Each number is 500 + 25 x the weight over its row's rms, rounded and kept within 0 to 999. Layers, rows and columns count from 0. Numbers have three digits each. The size before them is the row's rms in percent of the matrix's.

# layer 4 attention key, 256x256, rms 0.175, rows 46-127, columns 64-127
053:513514516505525467455533498477487527544519470491538525520524480481500512553489508497480476502571495508498472473529469475525497515479484493499511566515501494510544463499507451489497511508518473
053:490485558544546469459491506481481496513517519479506473457482517488491507530499484501478499527484512496524522526435476530513516545492494501546519514477480490455513477513544484512502511525456518
051:461455485476420560516520501546500496511517528485489456504490475498467492479506464467537513487487452472522504508497495526541494485481508533525495436524512472488507484509500473521469527477523495
051:484511525492503542497512535497533528485544496489478552509505498558510468475522500514503496494545525533475492496486473465486490511480460535474504457452493484532513521475531532501517541507510478
047:511508523521519507492520487511519509475514447508504522525504488570489488480520522482484487534484520514506472485551475463469491510505491516495511491464475513519501515470509523525500463520507517
047:482490450525584493512483502480484514520499498493487505504476509564510496521493537522484517511499498481520515441530533468532508531547503482508504507516507489470493488441509490520458502500485470
056:469494505476413498527460474492496520446518499529533513474517502433504474484500499492496512487527474474514497528503494490509489518505511489459499516492487499488478484500473500477483532500521510
048:512563522523537491535527490464498514468482495493517521486537517485498485476525499514481500488516491519469451530485524487502527474459523500447515544454474494524468485491520486487523499492490460
052:510499512490469531492509476515518538476523498475481528509523477496501461465532467511520529438523491469539490502502438518532474506442486519496533418530511466531469469458492509509478489505473490
059:501543506510479459474493521471518513506499489520458529508557515484529493508504476472495472512506522521480442518524462495523502483453463522497514561507488530505485499487507525494482508488504476
063:527468509502472525492508487508524499542507516443485505552462522493541538491475457519491541469432515496493480494462521523467544487493534513503483491525514484486515463516505501500511549524468477
052:489484494446437516532514505496509479522483506513509538531486500534508497493522467500506527484490506498511454509483542492468477549517494495471504514530516516498527506505500527525536495485499482
067:549462553472479495496489535502496468495532483524487448519488504470520497474462487478541484504492499572478544536474475492511507453467514523516485477522519477517500487506469510479489493491520484
061:546471532480486496510516471512532504462487513461500465475519508501508522496518482502504538501485515498541479581489458462481496504495493499483508513496470540477509503460501496518525506533482512
063:510487470527473552508467479539485514496507522476465509469456533515509482454519451492519500499515515497520473478505469486511470530466459566472507471517462480491504481501504501543502533550450504
060:508532503507487454511462461478496479535466500517456529479533497517519519484504524508481480545469523504493490531488466509512501521483454533469529511489537517513453472468520512498514455505482476
068:493480530515509495478486472498527505572507519462476521512479504498502503498470460507483525510467529494503489468465490528476520504514471525517510454504510501471485497508532504448494553526506514
070:509479520472414519515490522495536503504470491538531519557508500455521490474498508507495526483463511502495498539527531467482489477518539465459519493494545501528505497506451519482545494489550488
056:496532487530523494504491493484506432506515524540507513489455482455493490463487501510450521515518522492502502483512525520492468510543524531492479514514492537494487460523483495525509496501468489
063:483487537528506478508530477501476512532559480482479461516514439515507490509535506518495461531523496475507503436502524475481481518481496488516503509539497501506507532508439468544532508487497486
063:493516484465476532518489490494435453509521519494523528502508542485500491527476501491475475542492501500497522499456469557515470539519538523520489504543535476531475480535533538496466524504481491
071:527474512528434472481539427539490470495494511523476442525480500527499551519496505501482511484461512533525469518479550521463514485484520467495496498500459487521479508444477540500509513506474498
071:492507578479524499487543480535514496498518532493460499544494476517477516511480461504495511479450494528478508486494488491515521507480460509496490477477459499509525519470493469475522513492478490
062:513481543516488470525494459516514486499518486482505515580483523472500513500480490470516510464480470517512523518487469487512478504500505474508520491479508515513492498464489479481520507508525501
065:514503540508502474446525488535479454489501498491482483499484512468493475507432514494484510493491498479516511536503494493493538551460542481483497485475494493507488547461476507497497493505523488
069:492502531525502494481507498535513493494504501511512492490477439499497524540537493507520492498488516489516515533485522501498524470507518479506547497496519512503524477494545481494501476515490489
067:500490537480488479472543509497501470515473529488518508509463459518498538502488501523484483511474496498462515516478506459453487522516504528545460482504466536490518492487506520462504524507496494
071:469492508447528513495489515520553510494487490498509500529470488501473475494526489510511480485557474518491510478533507463491506495526486505463483498487509454543476454542512540477468521473555507
080:524536494484553467529482475519479484509477519547519499491482531516495521492471551536450479500453521491515538521525516506527437479516473480509507498443456485525454465465503513515523473475480474
070:516529470523513478477505486497524558515476530508454498486496463530464462460531503481523517474518529494509486509519483497487474490502480542527533526475493506514519477523475476478541477496466500
075:516542447476514491500511493488498540502518539488455509506453509485470554504521491534506520482469502509521475530515458499500480493449510469488533497484452494489527502525503539463511487529469497
076:528490472517524551509496480558507488493491463483456512477475504515489470535520485497448530488527501475456508495493507484519504481496480487499521489510501512525489491499491518469456479544493491
085:539480493537525512502534542470499536525479516515505498456479506477508497495498501484509476518517517481493447511497469509465504471469467482503459532509500496495514449543514493461477495497476513
091:467486506483496490519457527455501515504485452451507498475529485481524446493520522468496499494526511463497521498542505489574498527521481536478502514478509514509467465475515489547491496505516494
090:466494494512532494479519493542477465507537482526479472512483487504502442488517477535516555526465489438500558516470510484503526543505478467528483452479513510523507538509522454494473502491471500
093:485523487472498477489496495536503471545476455462479482531524487537525501514468527529495505487523485520484476489531527489466451484504543476497499524520502502531496534537476510487511524508517492
115:529499526460512542497501531525547504497503539506484532503514507516529461486468488488522515474500456513416501455507525517508447489526518498527523516517484476509498524482498482489469508488556518
094:484548506474474502489525512535505427479510538527522509506476501475490515512519495509466556499527518529500502476548521497492497517447484519513499471519506525471509521486461486471517502506545535
115:496491503530500495512498510523543500507493505504471484530479501509524530495455488494491492489510441523527508502496482512471535520516460478513502438499518548492522494510497510500494482500504457
114:492536490534505469521491545521471561491501474461528457460526506517501491516482564516496558481516507504524500485490445446463538488483458485510490492556508499497510487528498536537504508531489471
123:529502501500503513509462506493522534512494466530501503525526495480436486496504507518462452518486477540494539441512486477483526508495513534488514510520555513562517485515524499470527535492514488
136:511477481547470501479427552504484472548465477491504540469483512517483468510526511521527539511528518533457505478527521488495474545488512529469501493490473475495477526507470518493525494449548494
136:483493532534486479468494508511528532516523495514480462453470473528492482520505475529514492499513493512500521460515526452514525547521524529450522470457474490542510493516473503459495495483504496
139:485469497520487499523467513491532496507484497506532542500480500486485505485495495513533483487477558467511525519526501491519506447524549518448583490510519546513484494504518483557508476534506486
139:488461484486489507502512473479515544477532515467509498474525496464559535506484499532522514513490515457507460472506530554486499490487504534517522491510507508483530505512466477495484519537513500
135:479482510534494531507526523555513510493524499509478492496470511503455482504517487546474541496475527473456508473526501486481517515511515497512494467503455513496492500458515512502498525532504481
148:500526500517508471521499516479504495517454487496479536459530475485514489506505488507464496508490480463509509500479511443525475503498503513503476468476543524512471538511504517527543495528541502
162:499533497494511522526523486485512462475529482484493479542522549505494512492486525486490495514536450510533509506510519466530518490540515519430501496501543487551468556516500494549515466497486500
151:496494495529478491459497497532510504476515485512469549510512500481500519501517497478515508556517444487478528526483529497493489521453520537484501500491448479503529481543511507538508475493520470
154:525494519519529471544494518490544517519537516476546480481446531526519497506525515482468500492533506476513552545522493477483487483520553505528450484450475467496479474500518488494544473474488519
161:468462491486499482497521529525516487513515517520427494482524523500489541491507488503471469501499495503532502497530540524522489479544470479494482500535504484502500488533530502488473471558510527
163:537500505496516506468513522457501559509508516494531482513522479519475542464464478537558500524531486433505485533502472491469502514506509523550504497500517534505530514493482498509468481491492518
171:563506523489501528516438464495492477479494518494485499502468480481503556506492473526505489494473523505462507487483500527445497517497469487460507521502480480551537519520464543481548538490471498
163:482488505512488464479495475509485480494521485499494469524518507498461520496519573502524481508518492546512517508523516461486505516477508522531473482508487530516495495565506485517501508537505530
164:459480535474503479496518528492521468495468497542506476484515534516532475488510505470526484513477491475501489509489515492480434526489551486501505514451491450485521506555477510491529479490500508
166:482511495518484527489509484485544519555511510481503481527507539497477518463496502494488529494493495503537510481487518506473530503491478500508495495476501510477487463479487502471494478546513485
163:516521532457507530533547500476560523478519470496499451441460514468478447508540522486477502529477480523480479492438461479494529488492498479492515486526478485494491495476499523503499497486510505
165:474456516492514486469498485517496553485470516498509480493497516507506513471516525481548513521484514533471496539486517500484508506492507506459476501533518506495470473507486501464475484484550523
170:507511494508496525457416528516454493496496495510523504502512474479525497475475505453497486435471497516505501491457480418488462531512481466532455527485529520515492520482474514464463499507471475
164:510509509491525489496487506537514550521466506526509490511512503512500486535532524494498456487474507489505487533496534474466516513485529498499557500515485481471496429502488472497510484507506486
163:514461514447477474490502490515499501500477531459485505511473558500484481484497486484527514466478478498499498482525469502536490526486461475513497540501471478486513453550504466496521485524482513
169:534517517457507518518475442515477525491477456535490539506518463478473480494523517499495483508498527527533481508569464485532516507538503465564527493517495502529501496486506495510478514476495486
166:430528491506494500481460425513529519568512527506539477516482542474466515497486472528511492451502499506508517504463510522473467500495468500519497471520474494498469507443489463503518497513560509
167:479472488452520531447473492466492519443513487497533494476485496529528530525482492473516512506518497506461471530529539483523510514499516502490445482490530554480497434525483495533473477512516463
166:506519501561509519460468547478508502477513532449472564508492437483456545531496473549519527478532500494498507513473495484492482500509510478483467529481509480444529549501465529540493508518505466
168:486510494472510497504452534466505506511504485487418498460496511492521506535508533455533518463526487461542453473481490495461476486498526496449539501509538509521474528545511495495489512477464531
160:470477510509445474511498495508468499514506506461544483495511486495453492457510502459498504482532512478533528542494478494506505479488508484508468548465472544509550506490557538432522471505501530
152:514497505524459538500501529501505498527506501507512471507514482501516501490460506522526475495452473521485457522494502519496510477454527558502488520511493549468494482504441537449516501516504533
167:477519481495518516505479487505511504534461467450452505498509543479502481476469489477529502512502517480528503519514501495457505490528476533477491505507498525517487517536522540518480461489509476
169:536475476460495509565548485508451521474523548489537515482502529506491504450482483449450486508531509487510492505460512471510510507478516508453493506448491480530510520494488496472499510469537477
168:511487487529500475497520510499494492458491503491529533486524497516506509479517497546487486474550488477483514522499518502495503535460529471496505486491483551485515487510529506513508511476505467
165:503483504479461476496493524502504507545454530529514509513512502509509513493560474525526513505508474478503502499502447454493533539486522484455511462549518485490517496502492458504464511474497519
169:457444517521510532508499507531467505497535484503505499521490456435485517491473472510518517520475475461488497536518487546536474555537487501496480486500498543516480470463426544463451539462480475
181:545501502513492484489492520504464508459504460520495472511515495498465470550482509497518532466551493527499554525490538502456526508546477510463499525472496530528488468497528497512485456448523522
172:490488489514487493456511483471481480560492505483507510493496506545520486497483504503573478517532454473502550475486497483509556504470490471518461467502447504487423511500479508514489463516503508
172:522532517494475464498493492470523512495487489485553473459496504532562515492468513497487538537523510504516493479509516517482475484528484474507492488525523534478506549512487496469446505500523499
184:475488504505516498531516486503528472505503553477517484468520501557435560498526466494477534425516483519538487478517485542514513492454524503491511471489523481509511516509470526521490515489526482
170:473472513447472468443499506456497491492487498470514532498487559524466469514471455487498515530455488527526536552556502482520489526481562463489531468495504544514503505495515474473512479448521486
171:481490535491504537509523475471525507528511470499563487516471477509510476513462492461525483494533496497507473509523509541491464491486503566517467494491502498499461484493558546521495513515497538
172:467490500522504491446529494525518488527507509493487521488519481503493517509492524511448506480520470493467486510464532449512529502478547521514518514506501452454526501503519472524502493451492469
169:519446505513456484500561549484484528518494499453470513492486487492532477490457517500491483471507551485452507492487522470496532481512542512508467494493508449535541494502480535516482477510524495
171:530490506539515522470494434488483490514510541541476530502500506477496491472430487534545519485491523477537484479535549441521511513497469491491537485493531482487503503508468521520484544495518521
# layer 4 attention query, 256x256, rms 0.168, rows 47-127, columns 64-127
057:507482515465524504490483518459472486493473482502506514494509526471499516515520528516500526482508513469495486469485518528512491477543499513515510528468474490498527507489510506522507509476515457
055:485479566497470501534506474479510531469494492530452542532512512530515486512561507488509488484509495492549521514507508481492518539511517491458502538484473461531493536457521486525479483531521506
063:488480516517526499520550488522503464497508503523495473540489476516521554470483444470502503526504542537483487483525500470474539489514478513501498474521514473462519493502475476464493517486516506
060:500496521488486433481482507473465481495468498479521492475504528503494481530490462492507490522464497496463471494468510539521461500465534504502527484540563526485490451510501497495505522471482483
063:498500510430516495478489514501522548506472489501487483523480482457504470488468536513467465496464471499507489510473500487517526547500475515484477518524465501487473479511471539510455488492512501
066:509506437534480513518532475494486496483495498499486515540515475543515462489521480473504529492543461518492498526491527513474501462534494548461510450504540507472472479518479472479521499518488496
068:498543522469484501489497501459463517454483497505502491518476537505515505508436523505490474525506478529517529502464502527519496475480481486492517501470545504472491499504502514519545541509497507
062:483472513526493524497553498480467534532528481528459507524527485495471503507524438445490491486492506521501524497483514512501542474511531522464517493527526501482509475461474483454530518546521511
061:509485477498545485458537506500496480506502538480486431510494476504501555507453474503518481506495542501493513488493475490519501500464511504502506494481558503510532512483519456495478511470504519
068:523470499503527505479512496504492493488557475499464531547510476494480480499500526497479504510522506477483499521520501502544528487506472496514502540433505504519504532473505499510552480519530535
071:518513455542521496500537499532517464508529528515516533480529489525487504509502529493527487533499541514529469490518524476500469506520497504483513481488515507491485525489512450491530525490487525
081:486485456515506507465506505476536524535531461522512515515505477518533493493524497477506514503521485505497443476508512479458502497521530520489496523508487497499497512541494510491514484516467523
068:501513538526513477531482488506477460505480458504480504506488511508499481547485526481466518518493481488498431526511495571509487424499504482510520501483490510482487511433480492506530495512526530
065:485476507500507523504518479488490474505532487539468511533508494535503512489507435497556470464504525518495531483486503481507550521473522540490503475519507477553483496507515485459498535509507513
069:509532481468501493479505496523467492455445529506505505489472477471528541513457498530504504540520496489488523489479509531542503496504459487517496475518524502520531504512544470512450537487540481
079:506486481525494476527513491494538497529550491515480545506532513473473503520501506465479508532463499487483480514548498513479456485517490529492470489485504498499484501488472459478520510491487495
078:484528502559462488570537497522475444513466513518483514507462521513486524504491470487511502515471518511444498498498480515513494494501475488516521485502534496489493476448487450506530531498521530
068:477510521496479486505531516513528476497521493450514446492493470486469496501457524484507475528534463495542530488526490487539504517561484492525487491497492503481525491517482478554516532478499467
067:516510532462490461484539533527516528499540463490508493490532500527493474539534535513488492518535496497505490547487483488511480450492503510505554489475556520515502539505532507509482509508460472
079:491493448497537535498482487514523520482513498487510495525493507494498492487550520467466535526505465508498478530508502504462456495519513502477472502505536468513449454536484529526490479524478497
075:504490510535486515475536484538484516500507484508457468547480485519478514505566491458510501504510491516506439472461536524469514460483504512476504457506500518472485519478470496522530483509477532
091:471503519520463509474518488490487483519573485553461518531496505527523468500495488493455506509487483489509506465481487474481530537497522534491510513491495503528532527481447475470543474519505502
077:509497480517516480507480493514512471491482509529521489561453516471518515512448514477494506537553500493519533539510507499496494492511478445511570535454508513528486485483523489546516487497539461
078:476506503498469491480508496500508447458529477504517477505501502457502531506446563527519517532435509504495516463481479514524478472479494526500495518478531497483492532457463531499476528473512487
076:495471517519533512505494488503484489466504502535479504497520505513488482519492507519503496481482513485517484525502514467500492536459506476513501486513466487560531513479507524538522493484484483
090:499491511538496520518475477521475470490548544513477553520489505549474504500501519535495494527503524469497484499509475543486497537526522474537455521515509536466528532477506509480507543499507528
085:505545465527536512553509488527491525480533503486486477527497500541529516507539462532540498512526505521522507487547533484529499497476547514516467461516511494490488510507524490479470517511493521
084:491499475525442483478504528476467512541482478498495479429490498491481467495555481509506500500536501490526506519526520480486512495515541506499490448554470514474532477508509485494464506504493490
083:485526493459504500477489510514528485544486477532500483533472507465518476510480527497504496546536529493493531500520506481505488507513498476517535511477513465500513482492484491491486482498524490
090:455462516523512508506493479518489472490486464497476510500518526502530527535501522557507509500487516503531492493472510518518506511488524496480485467484496485484494508468543485487498527495506532
102:517470524496425569517511539497485484514479469494563474452541494494536472513467525492474500508508467478515528519496538482479527529547520491470466510529489498509509476523509500475478541475498513
108:505508520507496471533468492466455491492500491464496486504548506495527491515470489493499470476530493468506554488519482517534503526498497489478498494479516509515503500466515476503493470497532480
103:430538517457475480497502487507490506516474470474521470488501520474457535500496497542513546497496468529528540513534541496535489526510531523510513503506527513487523520508509518511478533472533493
109:476538516477495494491507491549515452511503464442477480525500470513508504520499525536506520487499478539502523510524497486485478493520520486496490492503495504518491535499500485485499521503507478
105:547511486480524518490485477495520531494461519456494522502516498502516541517491525465474480492514519529486477493553500487497441457505498501491557562517509503490490487485454512512551493527499474
108:492548556452446519495500532543497440466515531537507514497509507492516491484470499521473540506512489529452523450524520498486463502466499524508504486533491501489500530508455491459505508500564533
126:479507472527486471496481476510460487489488494474524481489489462484456512543513536512479520506526536489574499513519511502503548510477469492520470479504507520485505485492462467485529488491466497
129:486524510540490470529491522527521546481494491465512459504509512512511508521491533502508545472503466518538496497496450481463530506500467490513511473529518522486510503485504532538521490538487480
130:491509512514488506491509525491442547502495485471558484433492517472468493489539530523511549526485571492500510475505489463499486495491505516482489500540493474479493486476511492526520528521473522
138:505468492524485498517423543494498480533480462517503512488511508502463484522519501534486498494489501542490528449501491487493515533480521540490503493491531497547507521508489512477536526460522473
126:477478472535503493484471541519474451514490505506494510459467533521533471519500500513549573484533533501463477536520512523524458509499472485491482472497452456482473541499492512505479485470524502
141:467490535541500471480486498501545521519493501513506477474470477517483504514506477527535478484491522494537534486511503463523520516546522543437576481469479539542497499502512480490495493512512481
146:510472462479498517541506515485493503498468510516552559521509519482508515476473500489505497493475527470514523564524502500492500461508527512496566536541525544479482505509532483552495465536506502
146:478467493510481525500517491510530534464535517480506511459511497486497522513511492557527522512470523462477465478513511537481510496495515520519519467503496527463521517490487497497494511535509491
147:498505524521488513494520535535499491504511486522483495515475492529448457500522483500459518476485504514472532514512471470511500507501507500531485480503454510513470516466524530499510505515502498
149:499544473528509481526510484469497485509472477509479517486538504508511503500501490482465479502517461462522513496493518441529493503511509520468489485487542533526464562515493507538557466521529508
146:493493497502505535520523476487512476469524474493505472554505562516493520493482522472500498521532460538510479512517517494524543510530508519433506513523504455517495530506486479512494479484475505
143:515486498524490487489502515533513513499536488501471546507500503498518511509513513471487511543527450466475541545502515484492491514458545535504488497496456469501512481540516495516512472476504495
157:526477533494516484554488507463539505523523504463549454454459520517509492496520515490471501487514531492523518529524483488489487472526542493529462480474505484489473491483521496480550498467484518
153:484463513485524480468514530507500510525519506519460494485525519516474542478487494522507478515519504469537508509537532521505497477540478478509480486544514491501508503521538505483459481535513533
148:549529506497516514465510511468483568508501505491537477518516481535477522473457480530563506521524488418506502525504455482455514530493514514536502476478507532508536517478470488518471508465484499
159:555500512497500527513447477500480477481494510487483490509461473496499564479491489511498481498489517509464507485497504517425500517481461508466507518508480491551519517540461538482536535507465506
148:463495493515491460479518477525480502504529491509512475531522529499468506492493560487505482514524481534519515525511506459509500514468510532549473484512484521508480486561516456530492497540516540
151:455485541477496499501512518494536473492458502523514477514519541528515494485524508470533489517478488478510491506483527483485442532495533485488504523439488463479514491544467500493535482502512499
159:486521488512483545500511470486540528559505508485511475511499522489472525470496506526485516502476507495544525496509514507482544520501485520491511468483509514469477463464505493476487481542503475
152:494520526459512528524538499468549537489515487486503461448448497469481474495537519480504496526484473519474481512427467480469534508475495490474508487536475486486489491494486528486496484485526500
151:471466490504481489466489492525491548491452511492509495494510497510501521465508511483557509520497515533496493528508519494492506510482503512457482509544530503481476479511502503468483480493549523
152:527516508496506517469435534524452522504489503521522511512515473486540491476477506467496477436452503513504489512445486415487475541499491473523473516484514494516485506480466503458462502509474462
151:515515519497515486495490506538525542508467501531514500506507516505508472534532530490502462484485494493491474530506539499479508495499526503482565494522476489473505422514483478525534480520520477
148:527479514432471475485492480526500492509480518481478512516480545490486487486489485487533507466486495509496489489535463512525495534486475478527518534504460486496502453554486453493532462510500519
157:524516523483481510524473447509484532490468465534495525516526462472466494496507506498500472515504524542541481514558470493515517514537511475548529472538489512523491510479505512497465511481495495
153:442516498513502499469451412508529519540517519500536494522486551469466521513488482520502509439519505503478498493464510532483462490505462497536500485514479509509463511454479468508527492517565515
160:481464484452527518457491501459501496431510480487530508479490517523531531539492504480506508520507509501460473527526538484545526512512526489479433484483527539459511436525492502528466487497515463
152:500509507559484516469456532474496513481507524456476553491493427486452545528508483520518526484538504508499506525472487486477472503503505476479476518503513483426528541501456522519515508528497481
153:472501501446503494505460512475511503509510488497443485458491504493526498511508523458534518457503490459542469475487492490460478479495524499460546488509534510518470516530520511489498526469449520
147:471475501507459468503499496510472488518511496473534482504508493482454485466512496463505512469529507490528517535497463500514506483496514492493469556480480538516553507487549537443529473505506521
143:520518490528469543508503524503518493503506539508488497532522487525517476495474504504529469486447490527473457491480499538494489469469538555513504518523517552470491475502436509489538498525492547
154:487519458485508512511482495489523500523454480465463502498508535470501487462456473478526490518474525491526510524500506486454497491526475521471496512485493523503481516532525548518486475495514479
155:548482482472489504561546482500452526472535568489542510505519521528501503449506489456472491507536497487511517493456512460520513503482514516459506520455491478532496518486495492478502507485523490
158:518487473522513491477513510508514488458502496485527523491509482498516499468529499549499502475546487475473501521500500498489502539451525468488526485489480544480508476509524499516502517479495459
152:515482519496432488488496519483509500550462536541509519512506490491499511492559479500538514518503488474493496493505436471497522538502526487462527459554507493484513491506483443500469506480493537
154:467452518509501511490503511529465508500528473507496478523493447421481505503459488501517516522481479468499491542505489543543473552531484507507493487502491545526477478468435547462468534457494484
156:543500519519480477492486519497457508452498457514493475490516492520459478550481502509521537460552509534500556515492544513447524511543478501460494515478498531531486475485531495526503450455528531
153:509497490518485482469513497457489479550500505492505513492503492543523487490469512505557474512542471473514542477483483482515553485473495470538452469499445506503419504507484514517497460510505491
158:532540514500485467490484485468527512489485488501547460471499510542543513501467503497480524520539515501518488477523528509485476483538487477514485492526519529495510545515473500472449500500537490
165:470493506504509480529518487503518474511500551471527480477512500558433552511518471491466534434510491530537497478518473537527491499463508498495510487479539495499509518513478527523484530487517494
151:478465529467457473449509495453497489494484511479524537503474557503463481515482458476489511535457513528519523538543503478506479505490556456500538490488509554508501500493513456461529458456518487
158:485472546489505538508520470471512508536514463512541476518482475515506479511465482434525484504558505497513475499519524544489476492486495558515472504504491498495458494500548544504501502508500540
154:468502500514501492435529487531514484517508513496500524489506483500493527502493509514452511475526451489476495509467532441500540523493540523508510524517509454464533499514517480516492496450495457
149:515456482498461492505556549494483524517477503445458520496491500488546467498476525513495493474497546481461505476486532477502524475509540508502471508506524457537548495511482531524469471513527498
162:526502504527535531464488441488488478512497527539486527501499508458498500470453489544560522478488526475550487475531548437515511511486456487487536487495541485491494512508483517532478540500521526
# layer 4 attention value, 256x256, rms 0.165, rows 0-25, columns 64-127
095:448474509511524510472484512508532491548496516482494482506536551516504495515480505490493521525522500509515514444527531488506521541515491509522479530524514478510535464473521484535500501488502456
094:487505482474517528510483518500461483526492501483476497502514485530490472506504476488541539540502528512500457498515504519510520471484506549479485520525511492529507493513511544482510537496478492
090:473517520492459528490494495519494496442448463426483473526541514480502497498498543517487440536525501510517483503478465511491492506547452522530527505485455470479480490500491477478481500460480477
102:498493465502474508525501515531479524531550474523510458493456524493520452487486493508490562474485479484513541498514505506436523446485488441546514468498565497475527501488514475487459523471550488
107:553505498508537467523495498503514514517537482533515512496502488487500494455472551505490496492514504552499447516500493486500501521464469503479499490506483504506527478478480497505504486541492493
105:473517479491482508496541484490472549494501487508520534510462483510520504483498488541472575462528551478502549482522508503491515487523506439497511500509510486482487544527479502476510509521501522
098:489497474504537491545502503507488483474475486471521505528457470498494485509499500503474501484509534487515480452547508484458452469558506445546525474484470489473537502516485534473529507517501506
099:522493569502522506486475488485479500473504487469458526454496545518512512475509445507506530509481471511503509446487490497510484508505483496490543505493513489486506496488513512519519476512518440
101:525517513526520477482467467491459500463497526496508514472504479415504518491500495512529453507497475517495497490518515504496464491515529532492471442436508501497483498485513507558541503521553507
091:524527466508467523501519499495483432503506502490530483535503525457498554511492527532504474523505486483503516498519481508512546486452446482500493495470507526494499517492524499476522467495490503
098:504486533504538477506533528528523511480491478534523506543526504478529498535512497488506520479536495501514507460489530511481490486489498517477513479497520480461455478535482490475537480507468532
097:533469504480530499519508486496517484476475520536495515524469459475447514509508514503515531517429537535492439514513511475455516538490515516468505521494508511502491456463511517506508515465500492
091:475482522497458550494519468532484509508530491512490537488530499536468525509536508522530489513491508489522520508447501501504506493466516492531496495475502543475506500514531525499525485510502479
096:493522547478534496460504547506475491492558476502479509546521492493524470463511498499475568498511523492534518460493512513537516495525519527516530509510502488469505513522502483542499504517488509
096:475510478528454522477465501507483478489475522491496533459523492519504541464505451486488526518441486536502521475489566492481476481467522557521494488470512508503525480492519472494497504503520520
092:487487515480453506464495472499460437507503561512495513506506486492486560500514547485545522513528537496488514489487476468499502498502486520541520522505487474518497530484488471465489509541495451
096:500536492499463536496535460505532529486507509473475462511501458490496498532530490531497496477502471545476486482516499530500525473508508494464469527455513503420505549463496509479510493508534487
099:541475530495480497529466468480494486484455518482489541509497531502531485455495470498472488500498458478512501475466469497513480473493516529498461486489458509493494484549467499472487452476491474
094:509515494516481511489492511503501433534506494467517524516541472514467499479516500477494503525510511529523471455502484508484516550526484484560504519500480546534510497545507527516498556517467519
099:504549517467448486448529527541510486489502504497472534480517491449498508507506526483494530504502514491497505491496513466529499490511496507449555455468500518507483522473505507485475568523502474
094:510498488480499498457489476515450489543476498513487521495493472497520488543513485471489467484534459504533504479502509491470489545509499517502484539524507508517494498517496537506491497497481486
109:466512487498500489471482465500503521454468496476503486504508512465480541489501528516506471494475507485495486504482498486512474440465474492506477528466482521477499519476511480494513472508494464
096:510466485469535469532519483484482490485524499551437521490528495504533495455500477483494537515530499525504511507518475515527476459511540479446503463501540543491469485476479515494492526517443542
093:489483431474541506503525484493471492517496531539474516469482491522510491507491513469496514492471471513474524496537492509512469477532523486488533489505464477530550499489499479494457521459515455
097:478478467510454509502521510529497460531467517498511460521524510487494472522488507540517403535529479535497484520507541500512500478473504504517495456470488563466512523530490468468484526543511531
093:530505469545444492516514535494529490481497536479494485529497502479494451492512537485523511493483507483498522495493486503492506519524493518505483494491483456481505436465480494516505517485497559
# layer 4 attention output (transposed), 256x256, rms 0.16, rows 0-24, columns 64-127
102:510491451503542488483508487490472498523500467457506486469454511541499528489501489485479537497530538512527528545557539485499460437507463477508450497526509451446490493484492507536505488499487520
105:475488508467517497502465511466474447475493523531532505522493520550513493484528520499469521496452521508530497471505475458509488473477478500507512542487502518505486463490501527434490514479537488
102:540505509472435540476524511466483505483440510495479504486513484509473478478513483543484459510512499501512501524519498539534547494531467524514493480529522493473493476486481453486508498466487512
102:482516516469498505474483494524469534512446458491532478507477516520466521487506516505506500487487486508475516472476493524463508514496463495499518517521528507477514466509530489504493528570456521
103:514507491493545514476513473513538489523503474500521477502509444485469508517514553480512496477517504545517480522504504453496450496486509524523544499524502452528541490454497498465536510465482524
100:455496469497516470539506451518502519470515491526530505441485494536500497527507499521541560540526507477493538531515498536494497548482548509506481486459528501489502530528499501536487510482517481
102:487507519482468493587510449503501475470519514482481533498474511495522453535455508452535467520452491485491501506482568501499488511521509476490493495451487541516522567461462498510518463541498529
098:480517466524526494531478548514487457508497466528466519463498456497511496491520488469514527478493532520478490491503499470493482521503500516540529479480475528515469536513491461499519526501490550
105:504555544477516465471498512486476504490515541521516486461497494478528469520474483540486457473534488491497463527547491528526535504505498497493483516498512489528489483534509499525533504483485476
102:483513493442459496485472490453524506493495516493474512460485529524478521488539470492531510500506484474516455485460467480517524530481483465511493539505518519486474494489486526492508496470504503
104:501529504519488550514529455540450508498509520532512503485513501507475548491482492499463536469498502503518523501495511482501557484509493466565505462511522493525495453491497449466484514512475505
106:472498478500508471534503473480495543501481519502472506502473482510502476483532555510458516518511562497473529509484511468513507490473507474554537515508500506461469457490496483452468489492484496
103:497498493490452523497505488532497487464435497491493535459508537492474493505501466518439522507525520559537467482465530496479532469499495472527507539512520496514546505476518528507506492453450520
103:442488541498524455445480511475459480506501507498537508495539514522552493478484476483494524463507481458525521489475492479533440536523464481498467493486510495495529480530527494482547472510519507
105:502470524483496553499471494565485494490550478472495542486511515485495513526494496458468506507472495524489473507487487507506539444492542479547475492491518499494513520532549493515485462486523471
102:532525538461515519495493526474475500537454507521532498511500473483513479514539501473501494507520481507454456532519490549523480488490511508501458517512489496483496538515508461492511472515537474
106:513495463550430522484488523456504451503517508526501462491550532505523473483539520486498519482543493509449484526479527469492512483523482465518479497498460508474469517516512479470523509513495502
103:476536499544507444541510483475506517510500483479538527474509502518516485495499464487446532436478530508489490536490493494495511484507477545473521496526511536458533449470485498481445521477506482
105:532516510534487515509489475500493443507529504460514505499533537490526421517500509520513492494537529498469477469517503485502500525511463522493528503478477506498524533483449484534495496515495487
102:506416504507478500467476486518520480519459506478504545513505505527486494559501491531480530506470511489461502496491467472479548498481498480548487493492490454484481521559555488498479539476486520
109:509483541523512493500460487525525459527484543482479497482523496501485475557524480510514496427507447513474515495512519498502490519459479523506528513528489527479501467481455494492520466486478501
106:501473487466440488506531491503490505502495456486506512492485434489481497443547500514535511484492487471472489517500487496467491523465519501486458515464509514519516527462517491509484529489447520
100:488479490517552533507518474447471497482515552466474510476460469457472471457487500508502466479494494488560528491522493473502485494517537478516475497453493512543477469456503492499539539489499482
102:483485464531526507510499495512518491493505479518493467502476528473468519482502541530483511482534450528510529464500468476498553506472508516515454524475559487493460480517465502441471547491551512
103:503467509488496520483527521520496485477514485492516525491520506504455469522519491555503458515487481528430488490491536516528471546489469526490501473479540515511511511504498491547533515499527532